Weights of a small transformer language model: MLP 1536 GELU, a variant of Adam for these matrices.
Each number is 200 + 30 x the weight over its row's rms, rounded and kept within 0 to 999. Layers, rows and columns count from 0. The size before them is the row's rms in percent of the matrix's.

# layer 16 MLP up, 1536x384, rms 0.0516, rows 247-301, columns 64-127
101,196,177,227,228,203,234,212,221,234,207,229,226,206,169,218,208,194,224,241,185,245,219,137,187,200,181,231,182,164,196,212,221,225,183,180,149,263,198,165,200,231,210,195,155,176,233,180,209,193,244,195,229,210,221,193,235,224,194,223,170,203,233,166,226
096,217,143,150,196,190,149,187,236,244,188,136,180,254,166,227,219,196,162,211,184,159,186,204,206,191,181,177,238,185,161,256,215,186,227,210,200,162,243,250,251,197,145,145,199,203,196,208,187,195,216,171,275,148,224,230,206,184,199,203,153,179,194,235,183
102,195,218,171,176,154,253,160,246,171,217,256,246,208,197,202,215,187,225,85,213,171,186,240,179,206,173,195,222,138,199,208,215,210,200,216,155,194,201,208,193,166,183,225,179,191,250,222,189,226,206,201,217,163,211,199,163,137,218,226,175,123,223,225,178
102,188,193,225,205,171,183,158,229,234,266,218,233,240,192,217,269,187,176,218,209,229,204,221,139,219,180,228,201,125,190,204,203,186,173,168,194,219,194,176,204,151,165,188,217,226,204,177,196,215,189,219,206,168,186,181,208,259,170,174,184,201,217,182,183
089,240,197,193,210,207,184,157,202,225,210,168,187,231,241,207,226,200,260,184,161,189,180,179,198,214,203,157,157,147,190,185,177,237,173,250,187,187,218,175,187,209,140,183,196,216,194,176,175,164,227,211,212,155,203,220,193,268,206,197,233,169,273,204,150
102,158,171,225,203,204,178,218,216,203,177,211,191,240,225,170,179,206,225,193,181,194,166,132,200,222,155,189,193,207,179,201,223,197,199,231,197,187,223,184,224,227,234,198,176,193,199,193,204,228,164,208,172,175,178,186,223,233,176,256,241,196,236,136,184
088,235,165,174,204,168,214,259,259,197,177,191,178,181,245,232,193,180,164,211,249,203,192,163,147,183,152,200,239,233,262,144,191,198,203,191,207,232,164,260,146,223,213,208,206,250,219,135,163,171,254,145,227,207,184,238,256,268,167,200,180,219,251,181,256
094,161,227,199,179,167,160,137,253,232,193,189,241,232,211,229,233,188,204,150,258,207,184,205,224,168,212,197,182,228,260,272,255,174,196,236,202,189,197,219,254,227,204,229,203,217,206,201,224,179,231,219,214,159,206,208,247,228,158,231,154,151,179,187,208
100,167,216,214,138,156,158,174,193,204,154,227,226,194,138,186,244,233,191,183,194,228,165,207,199,229,236,206,199,193,188,222,167,170,179,179,188,164,185,127,203,190,155,238,183,203,171,202,199,215,181,229,247,201,239,242,187,167,207,215,209,161,251,186,199
107,217,179,196,215,216,189,225,190,228,190,205,261,241,216,191,179,192,221,198,187,242,190,193,190,177,221,174,186,187,181,207,232,165,208,151,163,231,199,184,178,221,219,242,213,220,175,115,224,273,221,179,161,218,211,172,170,203,195,186,133,199,224,191,214
087,186,217,201,178,224,196,243,217,202,244,192,191,238,201,126,168,168,154,230,171,227,200,210,213,232,191,244,190,219,216,181,235,197,155,188,154,191,206,153,203,200,148,209,245,225,158,170,170,192,156,196,210,220,229,154,180,245,173,204,221,213,217,192,208
100,234,206,228,148,184,204,175,174,172,164,186,221,196,187,232,205,201,204,216,246,190,188,205,159,186,179,173,205,176,208,253,144,201,182,222,234,172,225,220,155,221,191,188,208,195,229,276,212,215,177,245,210,176,265,162,154,229,201,197,184,206,153,160,207
098,248,131,190,245,219,176,246,202,202,195,193,262,170,253,222,207,200,245,204,204,210,227,120,199,208,171,266,223,156,180,230,234,214,148,207,221,222,144,183,224,170,223,184,206,201,242,237,198,213,223,180,181,209,229,223,192,179,188,222,179,188,184,192,152
088,185,170,190,182,162,194,247,217,217,197,147,208,269,229,222,206,220,226,205,198,219,135,178,178,182,216,192,176,141,220,242,235,193,156,192,206,188,236,196,203,202,239,222,238,209,207,174,183,248,222,191,204,221,224,219,179,193,221,262,193,230,205,204,228
098,185,205,191,227,153,231,187,219,189,199,206,225,218,176,198,158,218,288,188,200,205,174,205,208,170,227,175,220,177,186,197,191,200,192,154,207,169,173,230,221,173,231,158,256,174,198,230,156,229,209,180,217,235,232,225,194,172,171,244,199,234,209,229,183
086,258,212,222,211,134,223,206,173,222,210,206,188,216,245,258,178,179,232,248,171,190,204,232,198,176,174,209,243,198,216,166,231,196,251,223,157,192,230,158,246,142,166,224,168,212,172,177,148,206,192,212,180,164,153,220,150,162,182,203,215,216,182,162,209
101,197,186,235,216,206,214,194,198,222,208,257,181,159,162,181,187,188,153,193,238,244,244,152,210,189,210,195,207,194,169,176,176,224,203,202,208,183,179,213,255,152,226,188,229,200,207,250,222,242,235,174,187,158,205,183,215,180,183,222,186,243,220,206,221
100,266,222,233,233,217,182,153,225,196,187,140,262,248,227,181,191,172,236,183,234,159,194,164,204,170,154,217,215,154,193,248,190,214,216,219,227,203,152,202,170,197,154,167,206,186,238,212,173,206,187,216,166,203,173,181,228,249,204,177,194,217,152,212,195
100,181,166,108,261,154,186,147,202,229,192,206,189,209,205,196,158,174,192,164,198,161,211,204,150,212,184,193,178,188,180,272,151,219,204,204,240,171,195,193,177,187,188,201,205,173,227,240,181,248,161,204,199,205,169,224,229,210,169,236,120,247,221,226,169
097,199,229,217,234,197,193,201,201,221,232,189,219,217,220,253,227,157,185,247,238,182,226,208,184,178,178,214,196,204,223,219,183,212,204,231,167,228,149,223,145,212,216,155,274,182,153,208,185,261,198,158,208,213,211,197,188,225,174,241,185,171,149,204,186
099,179,184,138,197,158,200,186,201,226,196,185,152,215,219,243,169,209,174,213,157,183,182,201,182,238,156,258,194,185,196,187,263,245,251,227,213,202,227,174,244,195,160,186,176,223,166,212,113,245,204,134,167,213,184,208,208,193,164,223,174,154,227,199,218
098,189,196,156,243,181,197,238,195,231,206,237,172,262,195,168,165,163,194,221,228,189,174,185,195,189,193,221,189,196,195,222,194,159,172,179,217,202,204,240,221,187,203,180,220,137,219,162,204,274,205,220,196,207,166,252,186,161,153,202,174,225,207,240,185
085,220,185,161,144,194,184,137,207,237,191,179,207,177,192,206,188,215,231,181,210,217,212,160,236,187,218,203,186,209,155,227,199,216,199,230,170,215,221,233,263,211,181,182,213,175,182,170,212,144,207,205,181,220,164,223,157,262,136,192,213,198,179,242,164
098,223,150,195,223,165,189,231,148,253,226,232,193,178,228,258,229,191,204,246,154,193,226,230,178,199,222,211,237,196,215,181,191,168,169,208,243,215,193,170,212,188,253,128,237,221,240,209,207,257,205,185,242,209,208,184,252,193,171,192,217,187,214,166,227
101,200,235,233,187,151,163,156,210,202,190,216,196,183,218,199,233,191,260,185,227,220,183,224,169,118,130,265,229,174,217,211,163,201,212,200,173,251,190,237,226,195,215,239,234,207,211,202,187,216,188,165,185,246,150,154,192,212,223,209,136,156,193,239,155
099,180,147,196,214,191,214,204,220,218,188,185,192,266,193,176,216,215,202,221,226,134,179,212,178,185,260,240,203,229,205,228,172,239,202,225,226,175,148,186,202,205,169,252,212,192,198,169,193,175,199,178,232,216,184,164,224,121,200,221,168,196,187,156,189
102,188,264,230,208,178,212,191,207,198,126,210,210,187,170,234,191,240,175,210,159,253,231,192,186,196,193,241,199,121,202,232,184,148,138,212,145,257,199,143,203,181,214,217,243,168,196,210,206,222,159,188,201,221,180,224,165,191,157,145,216,195,234,185,202
097,192,216,225,192,180,243,230,248,215,170,255,159,212,166,214,228,215,198,191,210,216,189,207,181,219,234,214,211,212,214,234,271,120,226,216,154,275,219,195,175,196,194,220,200,214,168,168,211,253,195,201,204,182,169,250,218,203,152,202,176,212,160,228,218
089,230,139,209,182,143,187,197,217,246,163,223,184,208,135,256,218,215,221,161,221,222,158,180,174,174,217,206,201,241,214,205,185,173,181,189,177,194,192,204,191,180,162,152,222,208,251,201,181,241,234,212,155,157,187,271,230,183,171,216,196,199,176,190,212
100,210,217,214,155,187,154,179,277,213,202,238,216,214,180,243,188,206,237,219,242,227,194,191,175,126,199,205,214,174,185,232,271,179,210,203,168,197,188,182,268,181,224,218,216,211,173,228,204,187,180,201,181,206,234,164,204,227,234,251,196,203,214,222,214
098,221,195,234,236,198,169,184,198,225,176,202,215,188,265,208,221,169,179,173,224,172,147,240,233,234,221,193,163,185,163,243,208,221,166,211,198,169,238,216,205,222,204,231,175,254,214,197,248,150,256,165,232,172,195,206,258,188,188,172,218,194,209,197,178
097,218,220,226,194,132,236,251,207,191,193,234,208,236,189,215,158,174,240,156,241,231,205,196,201,199,173,234,191,202,145,179,252,200,218,215,213,194,208,200,246,175,204,191,194,229,208,129,205,225,248,151,220,204,187,119,169,161,213,213,179,207,249,113,204
097,210,206,229,204,211,176,209,215,223,204,225,184,172,236,209,122,174,184,193,177,218,218,177,190,236,198,228,196,196,238,171,275,199,198,197,252,175,184,204,196,218,174,178,197,210,223,200,206,208,218,174,181,284,215,187,230,183,153,189,159,190,233,211,212
111,180,149,199,234,174,210,186,165,215,193,208,207,230,216,199,227,243,252,215,203,185,151,200,195,193,209,209,229,201,224,207,222,180,235,176,190,261,176,161,203,189,174,197,202,148,221,182,238,251,228,156,216,137,250,213,191,235,239,170,189,260,182,234,218
100,202,198,170,165,193,225,162,201,236,181,179,165,181,259,249,160,181,146,221,212,214,181,138,194,191,93,189,206,189,232,182,224,239,191,237,220,185,223,200,166,157,256,201,213,194,215,197,171,282,191,126,185,195,207,173,277,154,207,178,162,185,218,174,201
099,198,181,196,177,168,178,135,185,194,271,170,160,233,200,219,151,188,167,234,146,214,168,227,149,174,206,229,168,180,218,237,207,189,222,246,230,187,245,206,172,213,217,159,202,177,222,217,218,207,146,217,179,156,245,162,178,209,156,177,199,185,203,198,206
102,228,209,154,231,163,169,168,148,216,239,271,187,236,199,153,142,195,158,222,205,188,210,194,114,253,137,192,161,219,165,241,205,185,185,194,250,184,241,155,217,155,196,185,185,203,273,219,233,214,157,214,187,155,176,219,187,177,239,217,203,188,225,157,197
109,195,217,247,175,207,163,199,184,207,207,218,203,205,215,194,179,212,164,230,243,230,190,186,224,231,224,173,187,172,212,234,196,181,228,160,183,181,203,221,211,208,190,205,224,143,188,132,193,155,202,230,247,178,151,220,215,243,254,220,170,208,230,196,163
099,223,210,208,251,179,207,177,197,214,206,218,215,259,174,199,227,206,223,208,235,166,217,189,217,175,185,226,251,217,216,167,219,202,224,187,193,223,228,183,226,233,206,167,160,225,201,203,230,243,216,190,251,248,195,189,198,168,210,224,216,176,218,151,207
097,268,193,235,175,159,205,158,229,243,167,222,198,227,185,177,165,222,267,150,206,176,206,176,210,152,150,189,209,151,210,234,221,192,189,190,208,138,198,226,220,184,177,200,181,177,207,203,172,173,215,195,158,207,138,253,213,192,228,209,168,167,153,214,192
103,276,206,195,190,168,162,191,201,214,170,212,164,197,228,170,195,239,208,217,153,212,199,204,239,185,189,257,209,180,191,200,203,183,240,144,197,189,248,250,151,176,209,178,204,221,209,194,191,184,217,207,199,174,110,163,207,196,147,177,177,203,212,209,233
099,173,212,164,193,189,162,176,250,241,128,198,217,212,181,168,229,186,185,226,190,148,198,235,222,153,191,257,169,213,215,258,164,123,167,250,174,213,217,206,189,196,195,131,184,230,170,242,213,218,208,228,161,217,179,208,228,178,154,231,176,127,137,205,186
105,215,204,202,191,139,221,154,218,158,157,214,196,204,192,203,196,215,260,163,199,233,203,220,157,194,152,237,169,221,177,201,212,210,190,218,159,149,235,150,237,193,225,180,210,240,190,189,167,174,202,202,137,230,213,192,245,174,146,172,197,194,201,117,167
103,264,143,218,213,234,208,190,173,220,226,177,197,261,215,212,166,206,180,210,231,162,219,202,224,219,224,208,185,211,200,231,164,192,226,194,184,185,212,250,190,189,233,149,208,238,146,222,204,232,257,183,198,193,152,246,246,258,110,248,207,200,193,149,213
103,183,235,205,162,216,186,234,240,198,216,193,205,248,247,219,233,196,184,115,246,150,154,180,185,200,175,212,206,151,170,228,241,167,207,198,167,152,209,210,198,154,198,159,203,245,200,209,179,196,184,199,183,160,212,190,186,219,154,175,218,236,225,233,210
107,201,237,175,188,183,203,250,236,203,169,196,228,203,221,186,189,222,191,203,174,218,222,178,145,229,206,93,189,115,181,186,223,117,201,204,217,199,196,249,197,208,165,206,199,157,177,216,230,222,227,196,223,169,209,257,141,174,168,192,162,178,179,232,216
103,199,195,175,219,207,147,198,233,231,218,188,215,225,215,198,199,247,260,240,215,189,195,213,214,238,182,169,171,164,173,164,161,193,179,179,177,241,195,238,155,155,157,162,215,195,265,185,227,205,206,223,216,196,180,184,208,173,199,181,214,153,191,198,203
102,141,186,205,189,196,206,222,180,185,206,173,261,173,202,193,182,165,232,246,205,154,199,245,228,160,147,241,172,185,215,202,146,244,238,223,226,223,216,197,138,193,142,222,152,205,234,212,173,228,202,202,225,163,207,130,204,219,189,213,224,210,248,159,225
099,229,208,237,224,144,225,205,252,207,216,263,172,217,164,182,251,192,170,147,149,191,201,186,129,225,214,227,166,235,251,177,280,160,184,247,165,199,239,209,259,196,185,169,214,131,251,198,167,188,188,227,145,207,215,202,209,222,187,181,170,189,207,207,195
097,207,227,211,207,238,213,176,188,202,199,186,183,255,213,228,152,189,209,191,214,243,184,227,205,187,152,188,145,185,168,189,271,243,206,257,215,194,218,144,229,161,183,182,182,230,234,201,169,176,214,136,187,152,197,259,185,215,168,165,205,168,228,239,244
103,237,225,189,158,122,200,244,165,218,197,192,207,177,194,222,235,201,200,251,185,227,240,207,199,203,183,220,212,215,149,208,184,198,180,187,135,228,246,165,164,232,170,239,209,181,216,206,172,155,202,146,210,170,224,209,177,234,214,246,149,215,196,208,216
097,200,249,151,179,203,172,232,187,239,116,151,202,240,208,202,200,163,208,176,189,262,153,203,207,222,191,146,186,177,189,235,226,232,151,163,168,199,190,178,169,162,198,177,215,161,200,180,164,209,167,221,201,186,170,214,173,290,190,245,172,184,237,223,205
098,149,195,194,149,183,204,159,192,184,161,213,144,188,187,203,208,240,167,198,179,214,180,203,179,164,165,164,196,178,137,204,212,138,179,177,203,189,227,219,166,181,201,215,187,239,235,218,189,197,209,256,229,169,172,203,198,127,205,210,187,174,231,215,249
104,236,154,216,201,194,208,187,215,203,205,171,229,198,190,241,217,219,207,208,251,213,222,210,204,206,232,260,206,165,225,197,172,179,219,224,191,190,215,210,193,167,136,191,224,209,190,205,201,196,152,159,236,122,168,177,238,211,185,222,186,158,185,225,207
105,179,220,153,213,210,241,171,221,211,163,210,243,241,205,225,226,211,172,124,196,252,223,192,168,220,201,229,178,175,200,251,190,182,235,177,203,264,179,237,246,187,128,200,212,238,150,225,209,167,160,172,253,211,123,204,162,198,125,208,145,134,203,201,193
# layer 16 MLP down (transposed), 1536x384, rms 0.047, rows 247-300, columns 64-127
093,175,218,185,166,239,176,145,184,166,219,161,190,182,271,174,229,196,178,184,236,257,195,244,208,279,181,166,182,182,240,241,174,199,219,206,160,224,187,163,231,168,224,159,210,219,153,204,272,175,193,219,170,187,221,212,217,224,183,206,202,223,214,194,179
113,144,176,181,219,207,190,226,241,176,214,238,197,218,185,236,183,172,237,207,212,181,260,194,162,218,247,241,319,238,240,233,226,165,199,210,221,231,211,190,161,171,158,198,135,217,183,214,166,254,229,243,234,206,191,166,203,173,170,184,171,256,159,208,186
099,216,199,195,199,238,199,260,166,168,236,200,198,204,177,214,177,212,243,216,186,256,178,191,217,179,124,192,166,194,145,176,228,232,158,192,186,168,225,215,234,186,207,198,227,177,194,157,193,211,206,199,225,249,206,236,162,228,209,192,150,253,172,167,211
099,191,212,190,197,218,208,203,170,188,219,178,180,198,176,241,207,167,182,190,212,216,236,233,169,142,179,161,184,187,192,179,236,216,223,201,175,192,229,234,211,245,215,249,172,206,205,128,192,190,179,215,241,211,249,248,225,194,212,232,152,160,170,165,168
097,172,252,225,208,243,210,225,218,204,210,201,200,177,185,150,237,192,176,164,199,200,207,197,219,193,209,190,185,190,218,187,250,195,163,206,240,192,192,182,192,172,189,172,181,237,197,224,225,239,188,163,235,187,174,208,210,204,225,186,146,222,210,140,188
102,132,235,234,190,197,163,162,154,173,226,259,175,226,245,231,190,192,156,205,198,164,146,226,192,156,185,197,292,184,155,235,213,219,202,189,255,182,194,194,218,187,189,227,162,241,217,175,131,143,178,224,187,191,156,192,206,199,263,247,265,187,227,206,200
082,210,168,174,191,207,201,178,167,203,185,245,210,179,215,180,198,211,196,235,188,239,190,216,165,171,231,201,192,183,140,188,181,263,231,169,192,165,229,159,196,158,159,178,215,246,215,225,158,200,147,198,212,199,214,198,178,178,188,219,210,187,211,205,187
091,225,151,219,185,196,261,186,213,218,185,249,215,207,214,214,229,165,233,226,143,175,144,216,238,217,189,171,132,194,168,203,192,217,166,264,199,221,201,213,177,164,206,224,209,132,218,224,163,214,255,205,199,235,216,201,151,193,188,152,143,241,226,204,195
103,232,135,188,196,164,211,215,199,172,236,236,214,222,166,242,189,213,203,213,205,208,200,231,157,199,189,213,204,199,251,216,151,226,232,190,207,217,183,172,184,166,211,172,174,262,176,135,257,233,211,215,256,205,198,261,197,177,162,187,178,201,217,202,207
113,209,166,225,174,179,156,197,213,184,230,211,205,221,207,205,201,237,224,239,211,223,179,211,194,249,150,183,196,151,207,221,232,208,192,203,154,192,243,184,231,190,245,125,197,222,190,167,236,234,191,208,173,188,191,226,169,210,152,205,147,147,195,237,253
091,155,147,183,250,184,249,190,241,166,253,234,182,167,137,240,198,216,189,203,195,160,254,224,182,217,223,179,211,182,206,142,164,212,188,201,192,224,174,210,195,96,206,137,231,192,197,178,220,196,198,222,166,221,189,201,257,183,187,199,182,233,212,195,218
100,181,213,132,183,204,208,211,242,250,216,182,223,196,242,184,200,194,231,194,158,161,193,238,203,239,219,166,205,181,188,210,277,185,188,189,260,261,241,175,264,208,216,175,175,194,178,167,256,156,208,190,199,213,213,225,272,128,201,187,166,192,236,231,166
097,157,213,217,166,245,187,134,198,185,245,116,186,220,200,182,201,119,178,192,245,216,170,179,196,225,188,157,142,225,214,222,165,218,222,182,171,207,255,220,185,196,164,240,224,195,216,229,215,202,233,194,162,164,202,195,221,220,139,227,234,186,216,201,170
091,208,174,233,217,232,240,246,151,265,232,206,183,240,202,223,161,196,216,221,216,186,203,220,213,239,248,195,224,303,227,152,173,215,138,166,162,257,177,245,202,158,233,177,184,235,149,250,169,181,181,193,210,248,184,223,193,189,206,225,242,177,184,145,257
100,204,168,130,183,207,189,167,170,240,176,184,216,200,207,214,264,187,170,231,221,191,205,172,201,196,138,182,219,135,174,194,254,220,229,186,215,208,235,164,208,176,211,210,174,224,278,216,214,262,169,216,217,160,192,240,217,194,156,243,198,212,248,238,232
094,114,198,158,215,229,197,228,195,184,205,234,224,225,177,167,186,166,188,174,226,206,173,199,228,136,244,223,210,224,199,210,188,164,127,180,254,154,229,188,175,194,168,214,169,240,189,168,165,200,189,171,232,211,177,251,214,203,165,207,197,239,192,206,198
088,215,220,149,225,196,189,194,151,232,243,181,176,172,218,225,224,227,217,226,203,184,202,172,180,191,213,198,208,187,225,210,207,229,209,248,220,203,207,245,208,170,238,192,174,177,247,205,193,222,190,196,196,209,220,264,179,194,201,180,222,198,199,173,210
105,214,192,187,168,167,161,187,202,192,166,217,212,177,141,173,226,183,220,161,170,242,225,195,243,175,196,188,177,168,262,176,224,219,200,181,156,206,167,206,178,170,181,213,173,184,260,143,188,204,243,230,213,206,169,232,169,191,218,217,214,202,217,153,194
099,203,192,230,221,152,203,235,191,187,192,267,159,176,194,236,199,225,170,171,197,219,197,209,248,228,224,230,208,224,169,185,231,193,172,246,221,222,211,194,218,174,186,254,191,264,203,179,214,163,228,169,146,190,225,171,190,206,223,179,223,226,149,174,186
103,180,189,183,165,229,180,176,270,189,205,183,198,137,153,252,209,199,214,184,205,173,206,206,224,204,202,233,215,217,223,168,218,215,165,247,170,194,208,228,165,190,170,209,181,203,217,239,196,226,233,234,198,191,192,210,256,168,205,193,211,209,198,194,210
106,173,218,217,221,200,215,216,206,136,179,207,210,203,248,186,204,222,175,215,213,204,267,256,232,239,253,218,200,184,183,187,228,141,194,223,204,227,225,210,218,195,210,121,196,219,151,218,179,263,205,208,207,218,184,224,183,163,254,149,219,181,156,223,191
106,173,203,220,183,220,206,91,202,191,165,158,174,186,167,241,248,215,162,221,149,183,246,232,280,234,223,162,227,187,265,173,201,158,250,235,182,183,215,242,181,212,208,159,250,247,174,157,192,242,211,188,221,244,176,189,213,196,187,194,193,181,193,216,157
087,208,233,258,274,181,219,248,203,133,219,206,171,227,177,245,219,184,198,261,220,208,189,259,174,225,198,168,236,228,198,164,196,225,177,216,197,231,164,177,202,158,196,190,196,225,211,199,197,234,198,202,192,208,194,223,199,171,227,202,214,220,254,199,180
099,185,218,207,208,251,155,200,255,133,206,201,139,206,171,183,225,235,212,206,239,224,165,206,211,178,199,207,133,184,164,170,167,140,225,186,218,179,187,235,241,258,159,164,185,205,224,235,157,181,195,193,219,227,183,222,144,171,207,192,179,218,160,202,184
096,195,236,215,197,212,206,179,186,236,253,236,196,190,216,230,158,169,201,186,159,189,196,216,170,244,240,215,195,177,169,162,178,224,154,190,195,219,205,172,246,213,182,146,168,184,238,210,194,225,204,203,231,234,272,167,190,187,220,199,223,226,236,244,252
092,204,219,188,174,235,193,212,212,238,191,182,200,173,237,192,181,141,225,197,160,231,211,212,184,220,176,199,243,199,208,198,209,223,226,197,200,224,233,251,143,203,207,225,196,189,207,210,166,264,192,174,224,203,190,201,257,248,200,244,190,130,173,198,200
102,189,168,196,239,212,217,188,190,180,209,178,134,189,163,195,213,237,188,157,184,213,186,275,199,137,208,237,176,186,223,186,199,205,195,239,207,186,189,137,197,198,179,198,215,198,185,151,195,225,205,182,208,176,250,200,163,258,222,213,125,184,201,155,217
096,208,221,198,199,240,145,179,186,194,210,207,172,232,204,239,195,164,202,238,253,199,196,203,181,163,210,180,241,175,125,228,191,183,168,222,171,154,188,237,202,202,179,208,239,210,215,198,196,238,204,201,215,213,211,171,209,203,186,224,136,239,187,112,171
092,211,209,208,222,262,177,151,162,178,168,184,215,198,242,217,190,188,245,228,187,261,215,198,229,210,193,176,190,168,154,214,178,190,215,247,173,212,238,257,235,173,220,190,211,223,150,127,209,134,171,241,222,224,194,181,226,194,241,153,235,146,215,164,219
096,178,203,165,231,178,220,249,226,182,178,188,161,210,230,135,189,230,155,225,140,186,208,209,193,226,223,212,168,198,165,214,191,165,203,184,212,263,190,139,178,231,176,230,151,235,177,197,143,192,195,166,212,174,188,187,208,142,219,161,227,172,165,199,205
098,170,190,173,179,244,232,210,237,208,243,229,186,162,249,209,261,222,172,229,174,179,177,173,202,176,143,241,183,178,192,248,195,190,271,211,185,208,192,219,206,232,172,217,234,164,187,153,180,215,135,241,199,224,189,254,211,189,227,236,209,161,177,241,231
091,175,219,190,200,213,207,230,222,170,198,211,168,188,138,169,207,152,175,151,184,218,216,179,201,162,225,174,186,142,152,216,165,215,162,182,188,181,206,259,213,182,201,156,220,182,208,182,176,166,186,185,181,183,202,232,108,197,233,202,189,189,206,198,195
093,171,110,153,226,173,179,169,200,250,204,175,195,181,147,224,207,233,257,194,236,188,174,247,198,219,218,152,217,199,233,224,217,207,191,198,197,182,169,249,226,234,171,133,214,169,203,210,200,172,234,216,221,211,183,204,150,170,192,219,208,165,186,154,208
118,188,189,206,201,165,255,214,192,205,180,198,142,234,200,182,181,235,210,233,196,178,145,199,144,238,198,228,195,196,182,192,145,194,193,238,145,233,151,164,210,183,261,149,202,253,224,200,186,195,208,182,165,179,232,189,156,179,199,203,158,185,211,188,225
096,171,165,157,210,197,196,150,210,198,232,202,200,204,172,212,199,186,224,212,200,207,196,194,188,237,234,142,159,205,205,197,160,234,177,229,212,176,213,215,181,134,190,244,251,151,205,254,190,197,138,169,238,178,220,228,197,182,214,171,208,225,172,167,192
097,152,168,230,160,194,221,182,244,191,156,254,220,225,173,182,244,187,174,193,192,223,226,199,152,222,172,189,183,180,185,209,206,207,217,168,197,203,179,233,189,165,199,261,195,210,228,184,214,210,217,162,181,137,138,201,190,222,222,180,104,162,145,147,168
103,167,217,181,190,226,194,183,200,195,198,179,201,178,141,156,296,201,177,187,191,241,154,246,201,230,171,189,169,129,182,210,174,149,181,194,162,196,180,230,196,244,216,194,196,227,172,182,209,215,179,190,160,183,203,231,180,208,197,212,181,229,131,233,174
098,176,190,162,215,215,244,175,177,175,206,211,190,252,130,182,299,148,206,213,224,219,169,192,180,165,154,210,193,222,206,153,195,221,135,219,226,187,182,137,184,165,208,168,179,205,161,208,188,216,182,228,193,191,220,184,224,228,212,204,244,194,223,231,167
097,207,134,228,191,151,249,184,200,199,255,228,228,154,202,184,195,183,152,161,212,177,246,214,151,208,232,242,216,215,201,141,193,235,175,164,232,271,218,171,176,238,173,178,161,249,208,228,214,277,185,199,175,178,198,160,125,192,196,228,202,147,178,266,192
099,199,217,210,174,204,168,209,212,145,192,223,205,161,207,193,228,201,191,172,219,175,270,242,213,163,271,171,209,217,205,215,261,166,226,231,263,190,111,189,165,147,159,159,234,171,232,221,142,166,182,193,248,216,212,210,181,156,181,184,166,241,153,169,193
107,188,145,226,230,250,135,200,203,166,266,229,200,216,239,248,180,193,211,214,239,204,211,185,167,223,197,202,157,203,187,144,234,234,169,237,151,216,185,162,186,188,233,200,212,191,270,203,203,213,210,212,214,185,247,157,206,174,183,140,262,178,215,193,184
093,236,197,211,238,206,205,227,203,170,221,198,205,236,207,221,199,189,171,172,208,212,203,210,200,161,240,151,146,221,204,187,249,146,251,185,189,154,236,216,210,203,236,208,177,226,209,233,212,222,165,180,233,187,272,270,199,182,203,200,180,181,213,238,186
103,197,197,165,184,181,204,217,153,231,169,176,243,294,251,163,205,187,242,205,225,213,217,181,176,178,200,185,177,207,207,200,182,233,264,182,187,160,201,228,169,191,200,223,209,204,125,222,212,179,192,153,227,163,244,185,208,248,202,192,183,237,212,237,208
105,215,166,155,184,227,166,216,217,212,157,215,191,199,197,218,196,166,203,216,192,182,178,197,177,191,120,229,213,231,194,267,215,207,199,214,152,208,168,169,208,236,222,259,199,178,154,195,185,216,176,191,193,216,198,199,249,115,168,199,252,191,188,208,216
106,243,233,143,185,218,153,202,174,233,180,165,230,239,189,201,202,207,224,191,225,149,156,167,153,151,176,176,163,201,190,184,217,208,256,217,245,216,201,191,207,153,190,176,221,226,272,186,166,204,171,213,201,180,167,204,195,265,182,212,234,213,198,264,174
103,205,204,190,212,168,184,186,194,214,193,240,179,180,172,182,195,220,199,175,206,223,192,212,205,175,180,166,219,154,232,169,168,162,178,162,166,251,154,193,199,216,199,196,190,233,165,247,234,183,269,192,230,190,201,202,230,147,223,252,215,228,158,214,180
106,199,160,194,170,198,181,193,210,222,144,214,192,231,152,187,186,163,106,252,215,174,227,215,163,194,177,169,229,219,196,177,164,229,226,143,184,226,162,161,213,197,181,231,190,264,192,188,231,159,176,134,175,182,176,174,223,274,131,231,219,191,197,180,241
096,158,240,178,151,210,198,180,233,244,148,230,247,207,221,181,195,232,239,153,205,220,213,183,197,225,197,190,214,209,169,174,165,217,241,182,164,181,206,220,210,256,169,232,204,153,201,185,186,188,245,175,209,202,190,240,136,252,196,247,192,193,223,178,216
097,173,201,170,184,234,215,222,186,230,166,227,179,220,238,187,177,169,232,217,209,197,213,227,223,225,151,226,189,218,175,191,213,249,210,121,229,204,204,222,225,192,213,153,232,230,178,203,204,193,194,172,267,197,209,213,244,208,206,213,158,172,177,190,239
103,206,182,193,189,206,216,219,226,192,153,218,202,201,195,170,194,128,209,174,227,256,217,252,202,211,242,209,226,235,263,182,211,113,200,241,151,167,201,181,177,179,200,188,207,223,164,175,237,194,170,210,193,178,217,160,230,256,131,181,181,209,190,194,212
104,166,217,138,214,246,209,183,193,229,246,228,196,226,175,255,238,211,236,235,196,179,198,257,127,194,199,204,167,235,196,217,176,198,200,203,248,237,160,185,224,192,218,180,163,203,187,239,224,150,163,186,132,240,264,190,220,166,232,178,205,227,184,190,182
104,205,184,206,184,151,203,161,261,175,189,205,162,144,227,228,173,192,164,231,221,212,273,237,254,204,223,245,174,244,173,134,210,197,185,240,208,198,223,193,182,213,215,184,195,181,215,162,193,224,254,198,182,205,206,168,211,210,184,223,195,160,208,202,216
099,238,202,180,202,205,173,227,227,240,225,173,237,198,220,201,167,195,212,219,222,221,198,156,249,192,214,242,237,211,181,156,192,229,209,228,181,205,219,186,212,178,212,180,227,248,184,211,228,211,207,170,158,229,204,250,173,269,204,178,219,296,161,188,205
100,205,240,152,169,209,234,164,177,145,195,188,123,187,144,156,215,207,182,266,226,236,197,145,252,206,226,202,158,203,187,145,232,187,190,236,244,200,158,205,143,207,177,240,227,193,232,158,219,195,152,197,197,200,204,232,263,187,222,261,158,233,168,163,217